Part of a small language model's weights.
Size: 24 layers, width 128, 4 heads of 32, MLP 320 SwiGLU, vocabulary 4096, 5.58M parameters.
Architecture: RMSNorm before each block, no biases in attention or MLP.
Training: a variant of SOAP for these matrices, 159M tokens, 4853 steps.
Each number is 50 + 12 x the weight over the matrix's rms, rounded and kept within 0 to 99. Layers, rows and columns count from 0.

# layer 12 MLP up, 320x128, rms 0.223, rows 127-145, columns 0-127
55 59 56 57 65 62 49 31 55 57 30 46 49 24 81 59 46 43 36 38 40 31 66 56 55 60 28 55 40 55 49 53 56 47 46 59 54 57 52 60 54 41 45 57 56 63 48 55 34 52 52 42 61 32 54 42 32 65 73 54 34 48 61 56 66 41 44 63 39 60 64 57 60 33 66 69 49 41 53 28 34 44 19 34 62 54 42 45 64 65 51 63 33 43 42 27 46 37 62 49 46 38 38 49 47 48 57 46 53 50 61 38 47 48 51 65 52 48 63 55 56 39 65 47 55 46 22 50
43 56 67 24 37 44 15 43 47 55 28 38 59 79 41 47 59 63 42 61 52 51 44 42 41 49 47 35 38 53 52 54 73 71 27 43 45 54 61 63 35 44 45 39 63 64 37 53 47 55 61 59 66 57 38 11 57 50 37 39 60 46 49 54 54 36 41 34 49 42 48 67 30 51 48 28 65 55 36 55 37 57 62 40 57 54 49 27 44 70 46 61 44 50 66 65 49 69 59 55 56 48 53 46 78 64 49 54 58 52 30 45 62 60 50 59 65 51 45 59 80 49 72 41 54 54 51 49
47 52 38 55 35 29 44 64 58 61 36 47 37 63 47 21 48 32 47 37 62 53 52 48 57 37 62 60 67 59 48 53 67 56 39 33 60 28 56 61 55 37 60 48 34 43 41 54 42 45 32 58 34 57 44 71 59 70 42 57 45 41 56 46 62 44 50 56 52 59 43 65 39 32 57 50 58 55 46 44 46 63 54 35 34 41 69 46 55 41 49 51 58 50 52 58 45 44 40 19 52 62 63 61 42 43 44 33 67 46 57 41 38 63 54 70 27 50 62 50 51 53 70 57 52 66 47 51
64 41 43 40 49 53 51 59 50 42 58 54 48 35 75 36 44 47 45 39 41 43 40 26 63 58 62 54 44 37 53 54 49 35 53 36 56 44 48 59 74 50 48 55 55 68 36 48 23 50 34 60 56 49 68 55 37 53 47 58 54 36 48 58 61 38 39 53 29 28 58 73 55 60 44 44 33 47 38 41 33 40 62 53 45 60 26 61 49 44 51 39 45 51 36 52 41 47 59 61 57 61 42 56 50 54 53 32 27 57 51 62 38 49 49 56 54 88 58 49 64 47 61 39 49 20 67 59
36 26 42 57 52 55 47 38 59 70 46 51 33 45 48 59 44 50 40 54 49 69 54 55 51 46 60 62 51 76 37 50 59 52 37 32 37 58 36 51 53 31 40 52 37 38 53 45 40 61 38 57 43 44 58 31 61 50 37 60 67 53 67 53 61 64 36 30 72 64 30 54 44 34 59 44 57 50 53 59 51 58 56 47 80 58 39 51 39 47 50 73 55 65 72 29 23 44 49 50 45 43 79 65 68 55 50 55 37 58 55 42 72 52 61 60 62 29 53 55 43 53 60 51 47 36 51 78
13 61 38 50 44 59 50 45 44 64 62 62 61 48 56 44 65 48 57 51 54 53 43 37 63 57 36 51 72 47 66 51 48 56 42 37 57 32 47 56 42 41 58 59 45 44 57 41 45 65 45 51 62 70 53 48 54 46 49 37 52 35 69 29 49 54 24 33 36 60 39 59 31 39 35 38 61 77 37 51 60 51 42 55 65 55 37 53 38 63 72 59 74 63 39 50 70 56 57 36 57 51 38 42 36 50 49 30 59 42 38 51 74 59 36 56 35 51 56 46 36 42 34 51 50 36 28 52
91 46 53 57 26 68 65 60 40 28 37 52 60 53 57 63 50 60 52 58 47 52 60 54 49 39 65 32 44 46 70 61 59 58 56 60 55 67 39 36 52 66 50 52 47 59 40 48 57 54 37 55 80 53 47 63 49 51 63 57 63 53 39 51 46 51 65 57 52 59 59 46 56 52 34 47 51 58 60 60 14 64 55 53 36 50 32 37 45 43 34 44 41 42 50 29 54 68 47 67 50 45 50 68 76 40 62 57 45 46 64 53 61 49 36 54 55 67 48 36 72 35 48 46 46 68 54 49
48 57 71 55 48 61 57 40 49 59 57 50 49 20 58 54 54 66 53 32 68 57 46 54 60 58 30 49 50 52 44 54 62 40 51 48 62 57 57 56 44 59 58 46 47 43 59 53 45 42 51 63 55 31 43 61 30 39 44 72 27 70 59 61 33 51 59 38 43 44 55 58 66 57 68 34 59 54 63 48 64 47 64 38 66 32 38 29 51 39 41 38 37 60 31 84 44 52 43 48 52 57 57 51 53 29 55 51 57 61 76 44 38 61 48 53 31 67 52 53 43 52 20 37 71 40 38 54
49 47 43 34 45 51 41 54 45 52 31 48 58 65 50 31 55 57 53 45 30 65 67 63 45 58 23 36 32 66 53 71 37 55 50 63 47 56 71 62 62 37 31 54 53 46 59 56 48 47 29 52 36 73 43 50 52 50 52 50 55 49 45 54 42 57 30 53 46 33 56 43 63 58 36 24 76 69 60 62 59 43 27 50 71 69 57 43 44 46 45 55 17 38 35 44 40 28 56 44 61 41 42 50 62 24 66 61 49 46 37 38 37 62 39 59 58 49 42 44 34 43 64 47 35 58 68 54
61 62 72 54 30 46 44 48 56 54 43 71 53 84 42 38 44 48 47 55 39 69 60 40 62 42 51 61 36 33 68 35 35 41 63 62 53 53 57 27 65 43 48 46 49 46 25 38 31 65 34 59 55 45 48 53 34 64 42 41 57 36 72 42 51 47 32 51 44 37 46 32 74 57 51 54 40 30 39 57 46 72 61 57 57 65 75 58 42 54 48 54 48 32 63 46 77 57 41 59 51 62 49 41 67 45 69 55 19 69 34 48 27 47 38 64 55 58 52 88 50 77 46 52 58 63 44 66
37 43 33 52 36 64 42 33 55 35 39 16 58 50 55 33 50 33 39 42 45 40 33 30 38 48 48 37 44 60 45 49 39 42 20 57 45 53 40 52 70 48 72 56 45 39 41 46 58 43 55 79 56 39 54 42 68 52 60 51 64 62 61 56 67 66 46 43 63 44 35 67 54 34 71 53 48 57 57 48 40 36 61 76 57 44 32 41 77 27 58 48 29 36 52 48 42 51 24 59 57 42 62 50 62 50 47 38 37 46 39 55 45 37 59 49 54 55 66 60 48 51 49 47 38 53 48 59
56 40 40 57 46 32 36 40 37 35 30 54 59 67 52 62 18 36 42 31 46 43 54 54 56 46 60 36 47 56 52 44 44 44 27 68 42 34 48 50 46 43 54 80 43 90 62 48 53 40 65 38 49 34 53 55 51 17 63 56 65 64 58 55 30 43 58 62 71 52 35 36 67 58 28 46 37 31 64 41 40 65 40 31 80 37 70 70 49 60 41 63 46 63 23 52 41 49 57 64 58 59 54 55 65 47 56 45 49 58 38 53 45 61 51 67 19 47 45 57 42 44 41 26 45 47 54 42
64 32 73 37 53 55 57 34 59 57 60 64 57 64 40 50 53 27 35 69 54 55 37 50 56 23 53 49 44 59 49 64 52 76 42 55 52 51 62 72 53 49 36 42 45 48 53 34 48 58 42 32 42 43 61 72 21 71 46 35 50 36 51 58 43 48 63 40 59 30 61 48 57 61 39 46 84 40 41 41 62 53 45 59 52 68 43 56 45 43 39 55 61 75 57 30 35 60 37 52 59 34 36 77 31 59 56 53 48 27 57 48 30 39 45 55 40 59 61 45 61 61 66 46 57 61 53 42
32 74 51 71 53 41 42 46 48 59 50 61 34 59 60 34 36 57 60 39 56 55 61 59 55 55 53 40 51 60 48 39 10 67 39 57 44 54 53 51 14 50 50 46 45 37 33 33 45 63 47 51 36 29 50 49 64 53 44 41 47 46 49 57 35 62 49 53 37 38 32 49 38 61 61 39 33 45 54 46 48 43 31 54 53 64 42 70 66 64 49 57 40 59 54 44 48 60 55 49 62 47 80 44 53 40 27 66 50 52 34 41 59 50 30 65 53 55 80 52 55 38 50 65 27 53 39 49
74 59 55 42 59 44 37 51 47 62 39 73 59 61 44 67 58 48 61 54 51 54 66 58 53 61 58 46 62 61 60 64 38 40 46 54 37 55 53 33 51 53 46 55 61 43 27 48 51 38 46 57 44 64 54 46 50 37 53 47 48 44 53 57 55 58 40 48 51 45 46 37 65 45 63 36 47 56 49 55 46 50 56 47 56 65 47 51 53 51 55 49 39 51 52 53 49 56 64 55 69 32 65 64 64 54 50 54 65 49 60 37 58 45 48 69 57 52 48 43 46 78 24 44 58 59 40 61
17 29 42 52 49 51 68 46 54 52 34 55 40 56 56 64 65 50 25 46 33 43 60 66 42 44 53 43 50 62 31 59 47 36 49 46 59 48 66 47 35 53 45 62 65 61 64 43 44 53 70 52 62 34 45 44 47 45 43 65 59 56 42 55 60 46 45 72 51 40 61 45 75 48 49 48 43 51 57 55 43 70 54 61 51 57 42 50 64 41 46 54 61 70 59 60 75 43 49 79 59 47 45 44 37 61 65 55 52 40 45 61 37 70 50 47 71 46 38 44 68 66 43 51 39 54 37 31
41 58 45 20 48 49 49 52 37 55 35 20 50 48 43 48 58 64 24 42 55 49 40 52 61 54 42 24 43 46 73 49 26 58 36 51 79 58 73 60 77 31 49 49 62 53 52 60 55 40 48 42 36 39 66 58 57 34 46 62 35 54 55 61 49 60 61 41 43 34 60 31 41 37 52 74 52 40 45 76 54 39 35 39 50 46 43 40 64 52 60 52 37 48 52 32 50 56 45 51 63 42 40 57 52 47 72 61 53 62 45 57 39 44 39 51 71 70 32 40 57 37 54 69 50 48 52 69
37 30 28 31 60 60 49 56 45 47 37 37 61 48 39 62 28 35 50 56 60 33 43 51 53 64 64 34 45 32 44 54 55 61 52 29 58 58 54 53 56 39 50 57 65 48 48 56 30 60 45 50 59 52 56 41 45 23 51 54 33 57 50 54 32 59 24 43 45 46 41 68 40 61 55 42 42 23 68 53 59 74 41 40 51 40 21 33 48 50 51 39 31 62 56 37 16 50 42 35 78 43 52 38 53 53 32 64 56 78 48 50 53 38 30 25 39 65 56 48 36 62 45 39 64 42 65 62
52 44 43 56 49 56 39 37 49 40 55 58 39 53 51 70 54 39 34 48 34 57 63 56 53 60 47 64 63 36 51 59 52 56 35 42 35 60 55 29 40 57 59 68 56 32 37 54 58 43 30 47 41 52 66 58 52 44 54 59 46 46 41 44 58 74 61 36 40 32 52 51 59 26 43 53 23 45 44 46 53 20 48 65 40 45 49 54 55 44 72 65 61 34 74 83 45 46 61 55 47 67 30 39 61 45 47 46 34 49 46 57 57 45 44 40 63 70 54 38 43 54 43 61 36 59 29 44
# layer 12 MLP down (transposed), 320x128, rms 0.214, rows 127-144, columns 0-127
45 47 53 60 60 45 63 40 49 48 47 62 52 46 35 45 53 51 65 45 73 60 68 38 55 42 48 40 42 34 30 42 64 53 55 66 57 53 43 56 35 53 62 55 47 46 50 45 63 25 63 48 56 57 50 61 60 58 62 68 59 59 35 49 56 66 44 34 53 37 54 78 57 32 60 49 46 38 51 47 66 51 42 42 56 61 68 60 53 41 65 31 36 61 59 77 54 50 65 59 50 55 50 41 35 37 61 48 49 54 55 60 49 46 36 55 50 35 36 59 48 35 46 41 55 36 35 38
38 50 47 48 60 47 61 57 53 65 54 52 35 45 41 55 68 72 47 56 49 39 59 55 47 44 47 58 57 44 50 41 59 61 50 63 36 48 24 42 42 43 52 64 41 45 56 47 52 42 33 40 66 37 46 46 39 61 52 37 81 65 50 44 62 49 50 54 52 59 43 54 59 40 52 61 43 68 49 45 90 29 42 39 49 43 42 57 33 99 62 45 39 57 65 63 36 52 54 52 46 48 56 47 63 49 79 68 55 51 56 38 63 76 45 57 62 33 49 52 40 51 47 45 36 50 28 59
51 63 43 44 56 33 41 36 50 80 39 40 59 45 58 16 40 51 41 60 51 52 48 36 58 55 52 41 65 58 57 46 79 35 59 53 49 48 60 32 29 26 55 71 49 49 42 54 53 48 38 46 48 41 44 38 46 70 41 47 24 49 59 38 52 52 46 28 33 43 41 49 50 32 65 43 69 42 46 62 56 49 39 32 57 48 61 72 64 49 72 30 39 34 53 64 42 42 32 43 51 59 46 61 54 66 39 53 60 57 49 48 44 37 51 52 44 52 65 54 48 67 23 58 49 77 45 42
40 34 41 57 46 39 69 56 46 41 34 60 28 41 63 43 56 44 42 48 48 43 68 38 44 55 39 64 44 36 70 65 47 51 44 44 53 49 50 37 27 41 62 57 37 51 63 45 35 62 36 38 32 65 56 72 42 46 54 51 47 49 71 50 56 52 24 33 50 52 26 60 63 50 34 46 54 42 57 37 67 44 64 48 66 70 49 28 65 39 67 61 55 55 50 48 44 44 48 33 25 32 44 37 38 23 57 51 45 27 62 56 57 55 55 54 48 48 49 51 53 68 72 44 50 31 42 30
33 35 41 49 67 63 59 59 38 50 57 45 31 12 47 51 52 41 49 38 61 62 39 32 34 48 43 66 52 37 53 42 44 41 61 60 54 44 50 52 44 26 70 51 48 57 35 57 37 78 66 68 50 59 55 46 32 58 55 50 56 58 56 54 58 64 54 39 27 56 38 49 38 62 47 40 49 62 80 53 56 39 58 66 45 40 67 37 51 62 43 55 35 33 55 60 51 57 42 56 66 47 49 62 45 47 40 47 53 52 62 46 72 61 47 47 48 55 51 63 62 42 67 52 33 61 54 57
51 58 49 30 26 42 49 18 67 41 56 57 47 39 36 27 49 25 67 76 52 25 43 57 43 49 51 46 67 42 54 39 32 67 26 44 40 62 60 45 45 43 47 49 59 29 55 42 40 52 55 37 55 44 64 59 32 39 60 38 38 56 63 33 56 44 47 55 52 54 67 48 56 49 50 40 44 53 61 56 34 46 39 74 41 52 49 62 58 49 66 45 52 50 40 51 38 74 33 39 52 50 29 47 77 49 62 51 46 46 53 55 50 70 57 33 25 58 40 58 60 47 44 55 59 38 29 55
21 45 65 52 50 45 47 45 46 63 53 45 46 53 48 52 50 47 57 39 34 65 56 38 50 51 53 39 51 49 46 36 56 65 36 32 52 36 48 47 42 27 51 41 50 44 44 54 63 48 56 33 34 48 47 43 44 44 40 53 78 55 69 52 67 62 56 51 35 43 59 55 68 40 48 56 45 41 52 50 58 51 60 46 49 68 63 69 56 57 49 63 45 57 60 70 57 39 40 39 48 58 60 38 54 73 54 28 39 40 59 38 55 53 53 33 44 33 70 51 27 52 61 62 62 36 63 41
42 35 17 56 61 72 39 57 47 46 55 50 70 26 53 52 41 59 61 47 46 45 43 37 39 54 55 46 45 80 46 67 54 38 41 57 44 48 43 35 49 64 58 46 43 43 46 64 76 75 52 57 59 52 32 60 61 51 42 41 72 53 69 62 56 55 49 50 58 69 27 38 70 38 46 50 32 40 38 31 44 54 42 55 36 66 53 49 58 43 59 50 60 51 41 40 55 47 25 41 57 44 61 52 54 53 48 49 51 65 41 68 56 38 42 57 46 44 65 34 45 41 52 48 21 43 55 29
69 35 54 56 67 66 41 68 27 59 42 48 53 33 39 35 58 47 40 37 41 43 48 27 52 54 58 44 56 56 46 57 65 48 52 48 46 66 27 55 52 67 31 42 47 59 56 30 44 37 52 79 54 26 53 66 55 60 44 33 34 46 59 29 60 60 58 34 32 56 56 42 80 25 55 54 58 42 42 62 40 23 51 55 55 74 52 47 30 54 42 80 57 58 65 68 47 25 56 56 53 47 50 45 52 51 24 58 56 69 62 66 57 50 66 37 48 37 54 33 53 46 56 68 36 65 48 58
64 47 43 58 61 49 54 42 40 51 50 51 50 58 52 60 73 57 64 68 52 40 27 41 54 53 41 29 48 66 30 63 62 76 29 66 64 45 41 57 61 66 56 41 40 32 46 89 60 51 47 57 41 45 32 56 48 50 27 43 49 61 30 34 37 44 57 33 70 45 38 52 65 21 47 54 60 46 52 47 27 31 51 59 58 41 50 63 50 69 38 77 40 51 59 55 74 40 58 46 39 48 50 61 62 54 07 58 64 48 47 76 46 46 33 47 51 36 57 54 76 26 39 41 58 37 45 49
58 35 53 56 44 46 61 45 47 55 45 44 52 56 51 42 58 71 46 38 52 43 51 54 50 32 70 59 54 42 44 44 52 33 54 66 54 51 47 62 28 46 65 48 68 64 40 56 54 62 63 50 43 51 54 61 50 60 62 31 60 75 60 53 81 32 70 56 43 51 52 63 46 60 74 44 56 44 52 44 55 20 44 52 39 54 43 42 44 27 57 56 61 62 51 52 42 70 49 27 49 58 36 71 39 26 53 39 40 42 42 57 41 28 56 43 56 50 59 45 42 66 41 85 65 65 59 40
31 15 34 50 50 45 58 49 66 41 71 47 38 54 40 58 39 52 64 49 17 41 46 49 41 36 56 55 21 50 37 50 40 39 33 73 55 43 66 45 58 54 49 65 51 74 36 66 40 42 59 55 51 52 65 64 39 71 51 54 32 38 58 33 58 40 62 62 54 47 50 41 37 41 42 45 51 36 59 31 52 45 46 60 45 50 77 43 40 53 18 51 43 55 33 46 70 47 73 39 49 58 62 57 52 66 43 41 39 38 62 37 48 45 33 43 37 57 57 42 71 59 54 48 59 53 60 50
44 46 47 57 50 43 36 51 43 45 46 43 49 50 56 34 61 72 44 36 57 34 52 60 43 78 45 59 55 60 49 20 47 47 31 40 33 61 63 38 41 55 49 59 80 53 71 53 47 39 52 54 65 35 51 34 81 63 28 77 37 32 62 36 47 32 47 63 63 39 77 44 61 49 52 35 39 56 37 62 57 69 32 30 39 69 66 44 48 51 36 56 46 47 44 53 61 45 48 51 62 54 56 49 66 65 47 35 54 51 44 61 64 63 45 43 66 60 50 49 58 51 60 58 53 39 57 44
43 51 60 45 36 49 87 40 52 47 58 35 37 28 74 31 56 66 66 32 25 56 45 49 64 40 47 56 28 55 54 47 70 29 56 39 55 40 52 54 53 60 48 36 48 40 62 45 34 52 48 67 48 61 58 47 51 63 17 51 34 60 32 46 39 57 55 52 50 70 34 39 53 56 37 65 40 35 57 31 43 47 44 52 30 63 60 70 63 70 40 48 53 39 32 32 54 57 50 35 61 51 60 42 46 52 43 51 51 41 51 57 49 53 41 53 16 59 46 55 27 44 42 59 45 41 51 37
59 69 59 50 40 48 52 62 44 40 39 34 45 55 52 53 57 48 49 39 50 41 31 57 32 58 53 48 75 56 50 73 39 53 46 61 59 45 49 62 49 44 18 55 42 43 43 47 60 51 36 46 56 56 53 39 51 57 60 57 62 58 48 63 58 65 34 61 64 28 44 67 48 36 45 39 60 49 60 61 32 52 66 53 51 50 61 48 48 66 50 31 38 37 47 46 63 49 48 69 56 51 49 49 49 47 62 55 51 57 57 78 35 33 55 57 55 42 67 54 53 80 41 20 52 56 62 50
74 35 51 62 26 30 47 24 56 47 62 38 41 46 38 53 38 36 60 57 55 50 54 44 51 40 58 61 42 54 40 52 35 53 56 51 43 52 49 47 38 53 45 64 45 46 47 20 45 54 34 45 70 48 31 44 35 36 49 32 62 44 27 47 47 35 38 57 44 63 43 39 45 73 53 62 56 51 54 46 61 55 48 41 27 37 52 59 54 79 64 41 38 39 70 36 49 52 48 36 60 56 35 44 33 46 38 51 56 63 60 48 51 16 62 64 66 44 47 49 34 45 48 58 53 44 53 47
48 27 55 42 66 57 47 53 53 54 53 40 62 41 52 51 32 58 55 53 77 33 53 45 54 60 39 47 58 39 50 58 31 46 52 09 63 40 55 44 58 63 68 41 56 52 40 68 47 57 58 38 58 69 50 54 60 33 72 58 47 55 28 75 39 51 65 35 44 53 30 56 43 54 46 60 42 35 50 53 50 58 55 53 21 61 62 31 33 38 50 46 39 58 30 65 49 48 25 44 39 43 55 37 46 74 17 38 52 51 61 45 39 71 47 79 58 34 47 42 62 42 63 53 59 46 73 41
67 47 34 29 56 40 53 51 58 62 48 54 39 65 50 46 65 54 47 54 83 46 60 66 51 47 48 34 49 43 68 51 64 44 55 44 60 43 42 33 47 84 56 74 19 42 25 40 48 59 49 38 58 71 62 50 38 48 41 48 51 39 30 62 70 63 60 51 58 63 52 71 58 60 45 32 38 51 40 44 48 62 56 48 49 51 48 67 69 62 53 54 57 47 40 79 36 52 58 46 48 65 48 53 82 54 80 29 49 56 36 49 35 56 59 36 67 27 44 57 34 53 52 68 38 59 36 50
# layer 12 MLP gate, 320x128, rms 0.225, rows 128-145, columns 0-127
36 53 70 34 65 86 51 51 51 50 46 36 54 51 30 72 69 60 31 73 59 48 48 29 68 35 39 35 46 50 50 75 39 66 53 57 53 62 62 36 39 55 49 46 40 59 69 43 65 58 54 45 58 36 35 44 35 55 43 46 66 34 35 42 41 49 55 62 39 54 65 50 23 57 47 50 75 73 55 62 55 42 59 35 55 60 43 43 52 43 44 37 49 67 55 67 66 43 46 41 30 49 39 44 45 47 96 39 61 38 39 56 56 65 50 34 47 37 58 35 65 57 69 56 53 41 34 31
55 44 43 34 47 64 60 55 30 29 51 66 39 50 48 45 52 40 67 60 60 65 50 43 50 67 30 56 36 60 30 42 62 54 60 46 43 55 35 74 33 31 42 68 66 41 48 45 55 65 25 62 63 49 51 47 58 48 34 63 50 46 52 40 44 41 48 25 50 54 39 40 49 32 41 52 45 36 46 53 38 53 49 72 57 61 37 48 73 37 59 38 47 53 49 49 51 55 48 45 70 63 44 56 41 48 47 61 49 39 60 48 55 55 57 68 30 61 51 57 34 62 67 36 55 51 49 51
66 35 46 45 45 46 60 35 45 55 42 60 55 57 66 56 41 51 25 42 54 53 61 42 52 61 36 61 62 54 47 44 64 63 52 67 45 43 39 31 34 41 48 42 38 56 57 40 55 51 48 33 48 36 36 57 26 32 48 44 53 41 44 62 47 43 59 56 33 29 42 59 52 52 37 31 61 52 22 72 38 65 51 59 34 69 42 55 40 75 38 22 48 45 47 63 53 64 68 52 72 58 46 35 46 37 59 45 58 48 48 60 59 56 57 45 41 57 68 51 48 38 45 43 50 61 45 42
57 54 47 59 62 58 46 45 61 50 75 60 50 48 52 38 43 64 65 54 26 64 64 27 49 72 64 48 42 54 37 56 60 34 39 12 42 63 40 54 56 38 31 59 49 22 40 45 49 56 59 49 59 30 45 46 57 57 51 53 28 48 54 44 62 34 48 29 63 41 46 55 58 32 48 40 48 61 44 34 54 56 27 43 48 56 45 30 55 17 45 70 44 54 57 56 42 40 51 49 38 39 48 53 73 41 48 59 46 52 52 55 56 29 49 26 34 40 41 64 46 48 50 31 43 46 45 57
40 39 47 65 53 70 50 60 73 60 55 46 31 40 69 70 70 42 50 33 74 48 57 19 45 63 64 53 60 34 40 60 29 58 32 60 53 15 68 46 48 51 67 40 41 38 64 52 44 56 30 47 48 47 66 55 47 40 49 51 75 66 74 38 54 49 54 53 61 32 67 68 49 62 48 55 59 40 29 37 65 57 50 58 46 62 33 37 53 53 49 55 55 45 55 56 35 62 61 42 37 55 41 74 55 73 41 52 39 67 74 55 41 58 68 43 41 47 36 61 33 44 63 37 62 42 41 69
58 55 51 54 44 56 50 41 45 30 36 56 44 45 47 58 47 35 28 41 75 25 57 85 44 45 55 50 47 40 64 56 59 47 60 56 47 58 42 40 44 54 55 57 48 59 43 38 51 64 48 71 51 34 72 52 47 44 55 51 49 39 47 60 60 55 38 45 69 38 54 63 46 60 35 36 52 44 59 47 45 39 55 40 44 47 20 39 55 62 53 48 50 40 57 30 44 38 32 60 41 33 44 48 59 56 46 62 46 59 69 56 45 57 70 60 63 40 50 40 57 60 57 37 46 62 36 48
47 49 56 51 42 57 30 76 67 60 57 56 58 53 66 43 54 56 53 66 62 26 52 43 43 37 37 64 63 48 46 58 64 30 08 62 53 22 58 59 48 41 64 62 52 50 54 44 65 48 48 72 57 59 62 38 58 57 67 23 71 66 47 50 46 56 44 46 57 55 49 45 54 40 37 35 76 52 49 42 47 52 61 58 62 47 47 67 45 60 50 50 51 34 41 23 59 62 56 42 53 42 61 38 52 70 50 57 23 50 37 57 50 46 81 46 59 30 53 50 46 72 52 53 31 52 47 40
47 32 37 69 49 51 36 61 48 64 41 54 48 40 52 45 54 63 25 66 52 47 53 54 23 69 14 53 61 21 30 34 47 45 48 48 41 58 83 63 37 46 56 58 33 56 62 54 47 59 52 51 53 57 68 49 60 34 21 52 45 25 55 38 58 53 39 52 47 37 47 66 78 37 34 72 60 77 48 35 57 82 59 37 45 51 36 22 54 68 44 46 46 46 56 64 62 15 59 37 50 51 62 32 52 37 53 55 47 75 63 68 72 70 61 36 60 49 47 42 35 27 42 54 51 63 40 39
57 44 39 52 43 56 32 53 63 57 49 63 37 48 45 41 50 42 38 46 49 65 34 27 64 51 38 45 48 39 64 59 63 47 60 61 50 59 30 51 51 35 31 27 65 39 35 67 33 48 50 59 65 40 59 46 39 62 52 54 64 28 66 71 64 53 48 63 45 26 41 50 58 52 73 42 58 27 34 69 55 69 62 81 36 36 62 53 45 54 26 55 37 31 79 62 64 66 47 69 40 53 54 75 61 54 55 40 36 63 45 52 39 61 30 61 43 72 53 73 52 46 38 51 54 52 49 63
45 49 46 55 69 44 51 33 52 25 35 60 60 37 59 46 41 39 25 47 45 42 61 42 36 53 42 27 59 35 32 44 28 71 28 32 36 40 40 43 48 45 53 66 27 48 27 71 56 42 47 55 44 28 42 56 61 59 43 46 61 50 54 75 37 37 55 56 56 45 63 61 50 47 65 58 64 57 62 42 50 35 42 48 53 40 49 61 49 44 27 74 52 39 47 26 52 37 51 63 48 57 70 34 64 49 65 40 53 48 56 45 49 55 59 64 62 48 47 62 53 55 44 59 52 65 41 61
69 66 30 36 50 40 18 63 33 33 49 70 51 74 62 46 64 44 54 52 41 36 39 54 34 63 52 52 38 58 53 78 56 60 60 37 55 25 41 39 47 40 45 37 40 56 41 53 38 58 43 69 35 50 59 55 72 59 27 43 46 30 30 70 54 69 64 56 39 46 59 56 59 63 52 61 41 54 32 46 63 53 44 64 45 51 26 51 56 71 55 62 31 33 56 40 56 47 41 41 32 44 58 62 52 41 43 41 19 54 49 75 55 53 45 35 66 49 49 60 45 26 51 61 43 65 56 36
54 44 53 46 50 32 49 27 54 55 74 53 46 62 35 45 56 38 46 82 61 79 55 45 56 44 46 53 56 55 48 63 37 60 66 60 62 37 59 55 75 51 38 33 29 50 58 46 45 60 45 39 63 53 59 75 29 67 60 33 48 68 44 46 37 57 51 26 46 30 43 64 19 50 49 53 60 50 55 49 56 39 60 42 44 38 43 42 47 39 73 39 60 51 63 42 37 62 43 64 50 44 47 60 27 54 47 70 59 23 41 50 59 48 72 60 39 48 53 49 53 62 65 51 42 54 51 57
40 48 40 75 59 37 36 65 45 51 35 44 61 31 49 55 45 49 51 25 34 40 55 37 51 79 54 56 53 48 41 38 45 50 51 47 36 43 66 33 59 35 58 51 48 53 63 36 47 41 38 45 34 49 22 45 58 43 52 60 76 44 43 44 43 43 42 67 45 42 43 51 63 39 37 38 32 42 46 19 40 42 48 57 69 31 46 49 57 34 36 44 48 53 45 62 44 37 58 53 55 52 58 36 55 55 46 66 62 50 45 74 54 53 49 65 49 45 46 69 33 33 46 19 47 59 59 78
50 59 58 51 42 31 48 51 51 42 25 39 32 64 51 36 44 54 54 53 26 58 54 61 30 61 58 36 45 50 66 63 50 55 58 42 68 54 45 74 31 52 50 57 53 71 65 50 56 35 62 33 69 47 30 46 42 42 49 37 72 59 50 50 56 58 55 57 55 36 56 54 60 62 44 53 47 56 47 52 45 50 42 63 49 34 73 54 62 44 49 52 54 44 57 57 64 57 61 56 30 48 47 57 47 40 59 44 52 55 51 43 50 45 42 40 55 58 52 43 58 41 50 37 58 39 72 32
30 60 60 43 52 65 68 39 60 46 37 37 54 67 64 32 44 45 30 33 59 57 47 71 54 63 49 59 28 47 46 57 56 57 49 63 38 45 51 58 19 49 54 41 71 62 62 51 55 52 53 47 52 41 35 53 68 53 42 63 24 38 49 50 47 67 66 47 47 44 56 47 49 45 62 44 27 55 34 55 66 65 73 57 56 55 62 42 53 36 60 57 58 58 49 59 60 52 51 39 52 48 69 51 62 54 43 42 21 47 46 66 45 60 54 43 54 53 40 65 64 65 50 48 49 43 66 48
64 64 45 47 58 39 51 56 62 34 64 61 34 46 70 49 43 56 58 58 69 35 59 47 47 65 57 59 43 67 51 66 33 65 63 52 47 61 25 58 38 60 41 35 47 51 36 55 70 53 41 40 48 49 50 55 58 73 58 46 54 55 55 29 71 32 51 61 43 68 53 48 54 36 57 44 59 57 49 54 54 48 62 78 30 52 33 51 44 49 29 68 45 50 44 50 41 40 57 61 48 51 70 50 37 66 27 40 43 62 38 56 62 54 66 42 59 24 77 43 48 52 56 56 39 60 57 24
43 50 43 71 51 42 65 51 41 45 54 58 68 57 65 48 45 40 47 57 33 49 53 56 42 34 73 46 49 42 52 72 53 64 52 40 75 40 55 34 58 71 46 75 48 61 47 56 62 64 42 52 52 49 61 60 44 40 48 22 63 69 49 75 27 44 42 53 44 42 64 57 25 57 28 50 57 67 46 63 50 63 24 57 27 65 26 44 65 49 47 57 45 47 47 51 66 52 59 44 52 26 46 17 49 44 50 47 43 83 69 44 57 42 29 62 39 40 64 59 72 68 48 53 61 64 61 37
39 63 41 51 60 42 47 67 81 59 43 39 39 56 42 37 45 50 67 45 60 69 45 53 49 52 54 42 44 48 50 45 75 45 53 61 50 39 63 44 49 58 63 44 63 85 55 71 31 61 41 69 64 46 60 56 43 46 61 53 39 66 55 45 53 39 28 56 66 63 60 39 52 44 16 71 58 69 43 60 71 55 59 55 58 53 52 54 41 42 46 37 31 52 61 46 50 34 53 58 48 72 37 37 62 33 47 40 28 46 53 46 41 67 40 60 49 34 41 32 56 65 36 42 39 52 37 49